Each number is 200 + 40 x the weight over its row's rms, rounded and kept within 0 to 999. Layers, rows and columns count from 0. The size before them is the row's rms in percent of the matrix's.

# up: layer 5 MLP up, 1024x512, rms 0.0266, rows 571-583, columns 0-127
# down: layer 5 MLP down (transposed), 1024x512, rms 0.0249, rows 571-582, columns 0-127
up571,095,179,197,133,271,211,192,172,148,164,270,201,178,182,181,229,154,193,238,243,219,172,220,243,186,207,236,190,178,271,148,327,213,247,207,160,205,134,201,215,237,180,164,184,223,166,113,212,227,219,217,256,216,197,144,247,198,193,260,161,200,260,203,229,230,223,182,209,194,216,99,245,209,239,167,135,194,167,153,235,253,130,200,194,241,286,193,190,187,196,145,222,203,256,202,218,230,175,184,281,234,196,182,194,163,183,218,253,228,231,170,202,159,239,154,201,263,177,202,191,274,250,244,250,201,201,256,233,230
down571,086,140,204,187,269,160,235,193,212,184,239,212,225,232,170,175,183,207,180,189,217,206,197,154,210,218,178,172,214,143,155,175,216,138,248,115,183,249,152,205,241,193,189,251,238,193,234,178,157,270,199,269,156,151,145,254,183,152,169,208,241,179,255,143,156,125,159,186,203,148,205,178,187,223,210,164,96,151,145,212,210,185,119,152,137,162,221,95,264,206,191,244,227,192,279,203,231,224,272,260,156,172,260,303,138,184,193,260,201,223,211,199,183,107,151,186,184,170,295,212,235,154,204,278,244,173,173,203,148
up572,101,226,189,190,180,241,230,257,266,228,217,163,177,189,236,154,327,177,217,185,211,221,225,181,156,212,233,177,188,207,216,201,285,182,189,250,217,166,201,199,214,153,174,250,197,166,231,220,154,146,191,260,214,212,212,249,241,205,147,186,253,205,163,170,215,247,229,187,252,216,191,210,189,256,182,192,226,214,275,219,198,159,209,256,121,228,222,240,199,238,179,205,288,302,220,208,141,220,194,237,252,276,218,155,253,156,224,208,81,162,192,198,156,270,166,188,247,213,300,147,188,185,208,201,282,156,236,174,193
down572,102,149,174,200,195,212,135,245,264,181,216,190,151,174,116,232,224,193,199,215,151,136,223,244,196,119,216,239,257,204,164,175,177,166,185,187,169,223,237,280,216,218,222,197,214,153,175,218,186,183,181,196,175,217,176,125,225,213,213,249,203,172,268,299,271,186,234,230,191,206,176,188,196,249,258,193,161,256,158,245,267,255,143,276,140,316,184,141,183,146,122,146,222,203,205,234,161,199,160,224,188,153,253,213,143,223,208,195,220,228,225,211,169,262,220,201,177,133,230,238,227,180,119,210,246,198,211,250,130
up573,101,183,201,200,241,183,231,274,147,155,143,164,138,239,220,197,219,189,233,186,230,289,274,171,185,218,196,149,212,162,240,183,168,201,195,218,218,242,179,186,245,229,227,239,135,199,236,173,273,190,204,126,199,183,214,263,175,193,166,179,169,222,218,222,308,178,237,221,176,192,216,218,172,232,165,175,256,175,244,206,248,210,250,158,234,186,212,247,226,190,232,185,194,235,187,191,221,179,195,126,212,260,196,148,194,212,208,174,153,166,176,203,218,135,136,263,223,196,192,192,230,175,127,263,227,237,303,257,185
down573,107,145,264,161,196,142,143,266,198,178,269,262,201,140,237,192,164,231,177,109,226,258,188,203,144,175,229,195,197,162,180,212,219,245,174,173,193,179,182,188,179,208,162,209,185,251,227,169,171,167,243,172,211,186,184,228,282,130,200,298,217,199,246,220,177,171,189,161,234,188,178,139,217,123,215,221,154,109,236,199,217,218,263,200,173,167,159,177,196,97,215,214,199,237,163,147,165,243,190,228,280,214,223,130,185,246,203,224,186,178,156,256,173,184,162,219,242,247,243,200,211,188,260,181,239,278,173,198,202
up574,109,84,190,202,218,218,262,179,150,257,222,162,153,231,284,240,233,201,293,222,212,182,161,232,192,203,195,233,200,192,248,200,194,208,232,177,202,199,179,259,182,186,192,165,158,204,111,188,247,246,221,283,235,160,119,142,185,191,248,169,243,187,183,196,169,181,195,218,199,112,150,215,178,201,199,204,223,216,126,202,176,262,243,204,256,144,212,183,247,188,231,248,222,222,211,192,180,223,215,160,206,248,212,206,227,242,153,225,212,252,193,194,311,140,175,271,178,173,316,166,198,179,166,227,149,226,152,219,127
down574,109,201,191,240,227,265,156,189,210,157,275,166,120,220,222,191,157,260,240,224,197,228,199,202,195,273,190,332,168,188,120,202,213,183,231,209,158,198,125,165,279,239,210,271,144,201,215,146,182,179,270,173,193,190,122,174,244,164,242,210,210,189,163,199,156,170,198,188,127,251,133,235,178,222,205,228,209,101,209,119,183,241,145,185,163,175,161,147,260,246,132,169,186,259,158,325,167,188,211,134,198,256,196,160,169,201,276,262,204,218,194,157,232,237,210,176,153,262,176,214,79,241,189,228,144,182,181,246,202
up575,103,167,181,239,282,146,234,211,176,198,156,264,241,176,225,231,288,236,257,220,245,192,209,148,179,243,234,202,196,215,187,187,240,190,225,295,206,213,173,118,193,223,200,181,222,149,169,116,194,231,215,145,170,279,177,224,164,193,173,219,214,235,163,184,280,193,226,162,159,223,173,191,230,220,200,208,180,221,255,218,206,184,208,139,219,152,211,150,239,229,167,205,170,302,159,157,185,227,182,207,167,202,193,128,180,236,124,230,184,175,158,207,277,134,206,219,257,308,202,181,241,234,189,210,208,208,176,203,227
down575,103,231,199,147,195,238,232,223,154,237,195,249,199,179,268,219,228,258,229,101,187,216,201,263,200,169,218,254,242,186,194,234,182,234,214,193,218,227,226,162,120,174,174,180,240,216,211,184,204,189,182,135,273,251,224,244,164,140,235,159,205,212,142,233,242,166,203,165,178,289,250,209,199,257,187,314,160,202,194,251,229,233,155,165,84,191,149,164,268,218,155,190,202,154,279,227,197,228,208,287,213,234,207,197,191,251,162,158,191,216,228,250,197,181,231,167,140,176,203,229,203,182,185,185,210,228,188,135,207
up576,098,194,216,177,223,199,267,238,207,180,160,228,238,163,190,183,201,205,263,201,206,221,225,204,210,200,190,214,199,199,228,214,222,200,218,274,216,240,212,114,220,199,173,222,181,130,245,165,208,195,158,226,192,217,257,252,178,156,133,177,175,128,229,152,273,255,198,262,217,229,170,221,236,210,142,261,164,209,218,208,132,189,210,129,257,251,153,189,135,153,184,239,143,217,214,178,210,266,127,217,204,246,247,222,161,198,193,199,166,294,191,161,220,181,181,194,239,164,242,167,248,197,226,291,207,230,221,145,229
down576,094,284,261,273,175,218,190,211,159,215,211,243,212,260,211,223,150,184,178,187,188,306,159,247,157,192,140,205,234,243,225,230,165,203,260,166,196,190,185,212,181,219,230,206,130,165,166,197,235,225,182,183,223,278,204,266,270,184,141,231,182,145,236,160,186,180,165,233,157,155,225,196,217,201,278,235,189,223,211,215,283,248,172,135,136,201,207,242,201,283,200,204,111,137,120,178,180,189,146,160,217,129,144,243,174,225,155,180,244,203,207,200,197,207,235,87,198,278,109,185,222,172,171,176,201,132,201,185,219
up577,110,145,149,82,236,229,159,212,196,145,255,153,165,218,228,138,147,148,267,126,220,245,205,266,131,264,244,166,111,142,219,146,223,210,210,275,232,258,202,217,312,138,255,184,228,179,211,179,217,256,236,190,233,265,206,169,303,257,198,175,218,183,213,294,255,244,197,162,203,244,232,165,185,226,208,253,106,152,176,206,210,263,235,177,240,207,165,126,178,211,160,211,173,143,219,175,171,149,179,237,234,197,167,137,225,258,171,199,221,186,151,183,179,118,217,254,207,224,234,215,136,211,213,192,211,225,186,285,204
down577,110,246,187,211,196,232,242,233,190,214,233,216,204,177,133,260,199,216,176,252,153,211,173,148,190,182,217,208,192,231,246,219,198,230,209,209,162,217,220,136,241,223,286,199,178,235,200,172,256,134,150,171,225,249,230,154,142,157,211,189,179,164,154,179,224,174,138,249,228,206,211,167,170,174,240,269,218,215,211,214,290,167,193,259,168,113,239,188,228,146,237,203,170,233,220,185,239,234,203,238,233,156,238,293,221,159,193,179,203,136,231,147,215,150,136,206,184,146,237,195,216,220,195,141,214,204,206,91,226
up578,093,236,230,198,223,228,155,217,202,194,208,230,188,231,241,259,263,164,227,203,219,187,250,179,159,164,172,198,166,240,175,204,165,190,222,144,212,104,161,234,184,222,162,236,207,167,218,220,153,182,144,159,185,138,194,216,216,142,248,188,221,148,176,208,230,162,261,216,145,168,187,253,166,155,191,187,178,210,103,193,223,173,207,238,262,187,248,255,159,103,228,207,236,166,118,155,280,207,196,240,211,198,235,230,156,195,247,222,140,191,166,141,204,202,275,126,243,163,201,219,224,190,213,221,202,223,182,158,213
down578,090,192,212,171,238,260,299,169,191,133,244,165,214,203,145,181,165,217,97,242,203,210,187,147,245,217,211,201,214,176,226,244,209,163,191,240,107,181,206,187,167,232,250,205,230,150,242,263,208,135,161,192,144,172,173,174,151,203,196,234,207,170,256,233,166,229,192,214,164,205,204,240,229,151,206,257,171,203,232,163,190,236,210,151,208,135,260,156,221,167,220,266,127,160,204,154,188,197,152,183,209,216,212,247,198,169,132,224,180,147,195,199,226,199,114,176,187,240,221,272,212,252,191,271,176,215,183,171,171
up579,099,209,136,200,187,270,183,213,182,273,194,149,245,255,151,214,240,205,156,174,225,206,172,137,224,225,187,131,162,124,212,187,167,211,251,242,184,215,163,171,181,256,191,223,247,232,194,284,208,157,140,223,150,152,252,96,266,150,256,206,212,183,230,143,194,183,204,198,212,177,208,182,232,178,195,186,201,213,187,212,146,216,135,229,225,175,215,248,219,235,173,249,206,185,189,170,204,215,327,236,244,224,172,306,103,212,230,221,207,198,221,155,224,260,205,144,231,193,170,199,164,157,166,248,171,158,229,235,137
down579,102,203,253,191,244,168,251,238,182,214,292,174,201,181,130,153,237,198,220,214,172,198,148,206,256,177,167,252,174,271,296,210,174,161,157,219,137,178,203,174,140,235,209,208,151,195,214,256,178,203,198,171,180,175,202,225,239,230,219,225,260,155,103,219,174,227,190,227,216,260,203,222,181,150,261,242,198,218,218,297,234,171,189,228,180,221,127,192,187,150,214,200,180,172,173,225,251,223,163,198,203,183,139,178,138,203,225,221,226,156,167,153,299,313,233,201,96,214,270,255,157,197,211,203,245,224,157,205,197
up580,096,186,123,162,189,241,251,107,172,151,154,190,199,237,192,186,215,183,165,214,244,179,134,248,218,229,180,244,116,171,220,217,220,151,256,167,277,182,232,203,206,230,242,217,242,244,189,226,275,216,222,227,186,209,230,201,204,143,236,219,199,200,177,240,167,168,224,189,233,202,241,195,158,211,225,161,161,234,128,219,186,164,193,126,249,116,138,182,201,114,203,255,237,204,141,196,219,195,265,195,238,245,170,157,166,250,190,171,279,284,197,186,252,251,174,271,225,169,205,208,158,250,186,155,171,197,197,233,220
down580,094,233,194,226,284,209,241,186,247,138,244,256,151,247,144,169,205,118,186,205,166,182,201,142,199,249,182,166,259,222,211,242,229,223,267,195,122,191,209,179,247,156,218,224,160,155,216,169,170,179,224,235,193,151,164,196,264,197,230,256,209,151,226,260,153,215,146,233,170,173,258,212,200,171,205,203,199,238,224,191,68,178,207,191,250,255,253,245,217,236,185,200,188,204,209,186,189,151,171,190,178,276,217,161,217,160,179,240,220,112,193,188,155,169,241,123,234,253,201,148,194,169,166,280,178,199,184,157,180
up581,104,159,180,254,229,242,295,195,192,237,163,214,157,196,209,220,196,124,202,199,244,182,209,205,213,229,177,209,187,155,238,187,204,183,217,183,273,197,155,155,181,222,189,232,250,170,163,234,199,225,202,235,165,201,151,139,180,145,196,226,200,209,199,175,217,182,143,191,91,234,200,123,219,143,183,117,243,154,217,217,192,213,180,175,220,132,248,180,245,152,258,200,149,163,146,247,131,192,167,112,150,207,206,113,288,290,231,158,159,200,172,177,224,135,193,233,143,241,183,148,249,205,196,203,235,252,268,145,269
down581,108,166,266,236,187,199,133,194,220,181,200,194,226,202,241,163,211,235,211,246,222,220,226,300,198,177,255,222,222,149,283,183,157,197,172,241,186,233,194,169,207,220,215,234,225,161,200,220,203,213,232,163,267,178,233,142,204,222,200,246,170,214,136,160,183,172,173,180,185,300,310,173,212,143,254,186,233,235,226,148,194,144,190,204,211,134,219,207,219,216,103,143,174,200,82,213,151,188,160,128,238,206,173,148,165,176,264,215,249,223,171,223,195,221,195,207,186,283,186,171,181,211,174,202,229,193,220,189,142
up582,106,227,160,139,129,247,222,262,173,158,244,184,249,229,241,168,172,158,200,193,174,256,175,166,176,225,171,200,174,212,240,217,211,231,245,245,165,260,172,146,238,206,133,133,246,185,204,177,219,202,205,205,124,131,190,223,235,244,175,196,241,173,272,226,260,210,192,233,213,180,233,182,185,164,136,192,263,124,172,272,199,152,166,162,157,236,144,233,229,167,179,270,213,203,190,211,199,235,190,270,252,275,224,273,150,289,263,189,201,268,182,201,227,141,248,209,200,155,166,155,180,178,189,278,160,200,250,180,267
down582,109,112,176,190,236,224,194,260,296,223,319,143,131,208,234,237,171,166,131,211,255,169,133,178,252,179,215,202,238,150,201,164,219,251,194,178,187,222,231,246,243,185,125,170,210,296,266,157,224,195,191,242,226,228,196,151,165,254,219,184,126,261,238,195,167,220,186,162,303,178,233,238,225,214,215,189,252,214,204,157,177,152,241,200,162,257,199,187,204,210,236,135,187,198,244,236,223,168,266,188,205,132,235,216,129,241,194,167,222,236,178,173,240,202,215,205,206,137,195,131,134,254,196,308,238,180,196,181,215
up583,094,185,164,223,235,195,219,159,163,183,206,223,266,235,218,181,196,131,177,133,198,190,192,199,204,221,182,164,169,223,167,206,260,187,224,248,182,228,181,218,185,139,189,167,217,249,224,219,199,188,169,286,228,196,258,155,178,222,243,139,250,199,188,259,258,235,214,205,197,130,142,274,140,162,171,256,145,167,166,262,127,221,256,218,241,226,176,203,196,222,164,301,188,186,197,284,191,158,208,204,199,185,231,218,275,212,257,206,200,205,144,215,143,161,221,179,196,220,210,233,251,210,153,175,130,237,166,221,213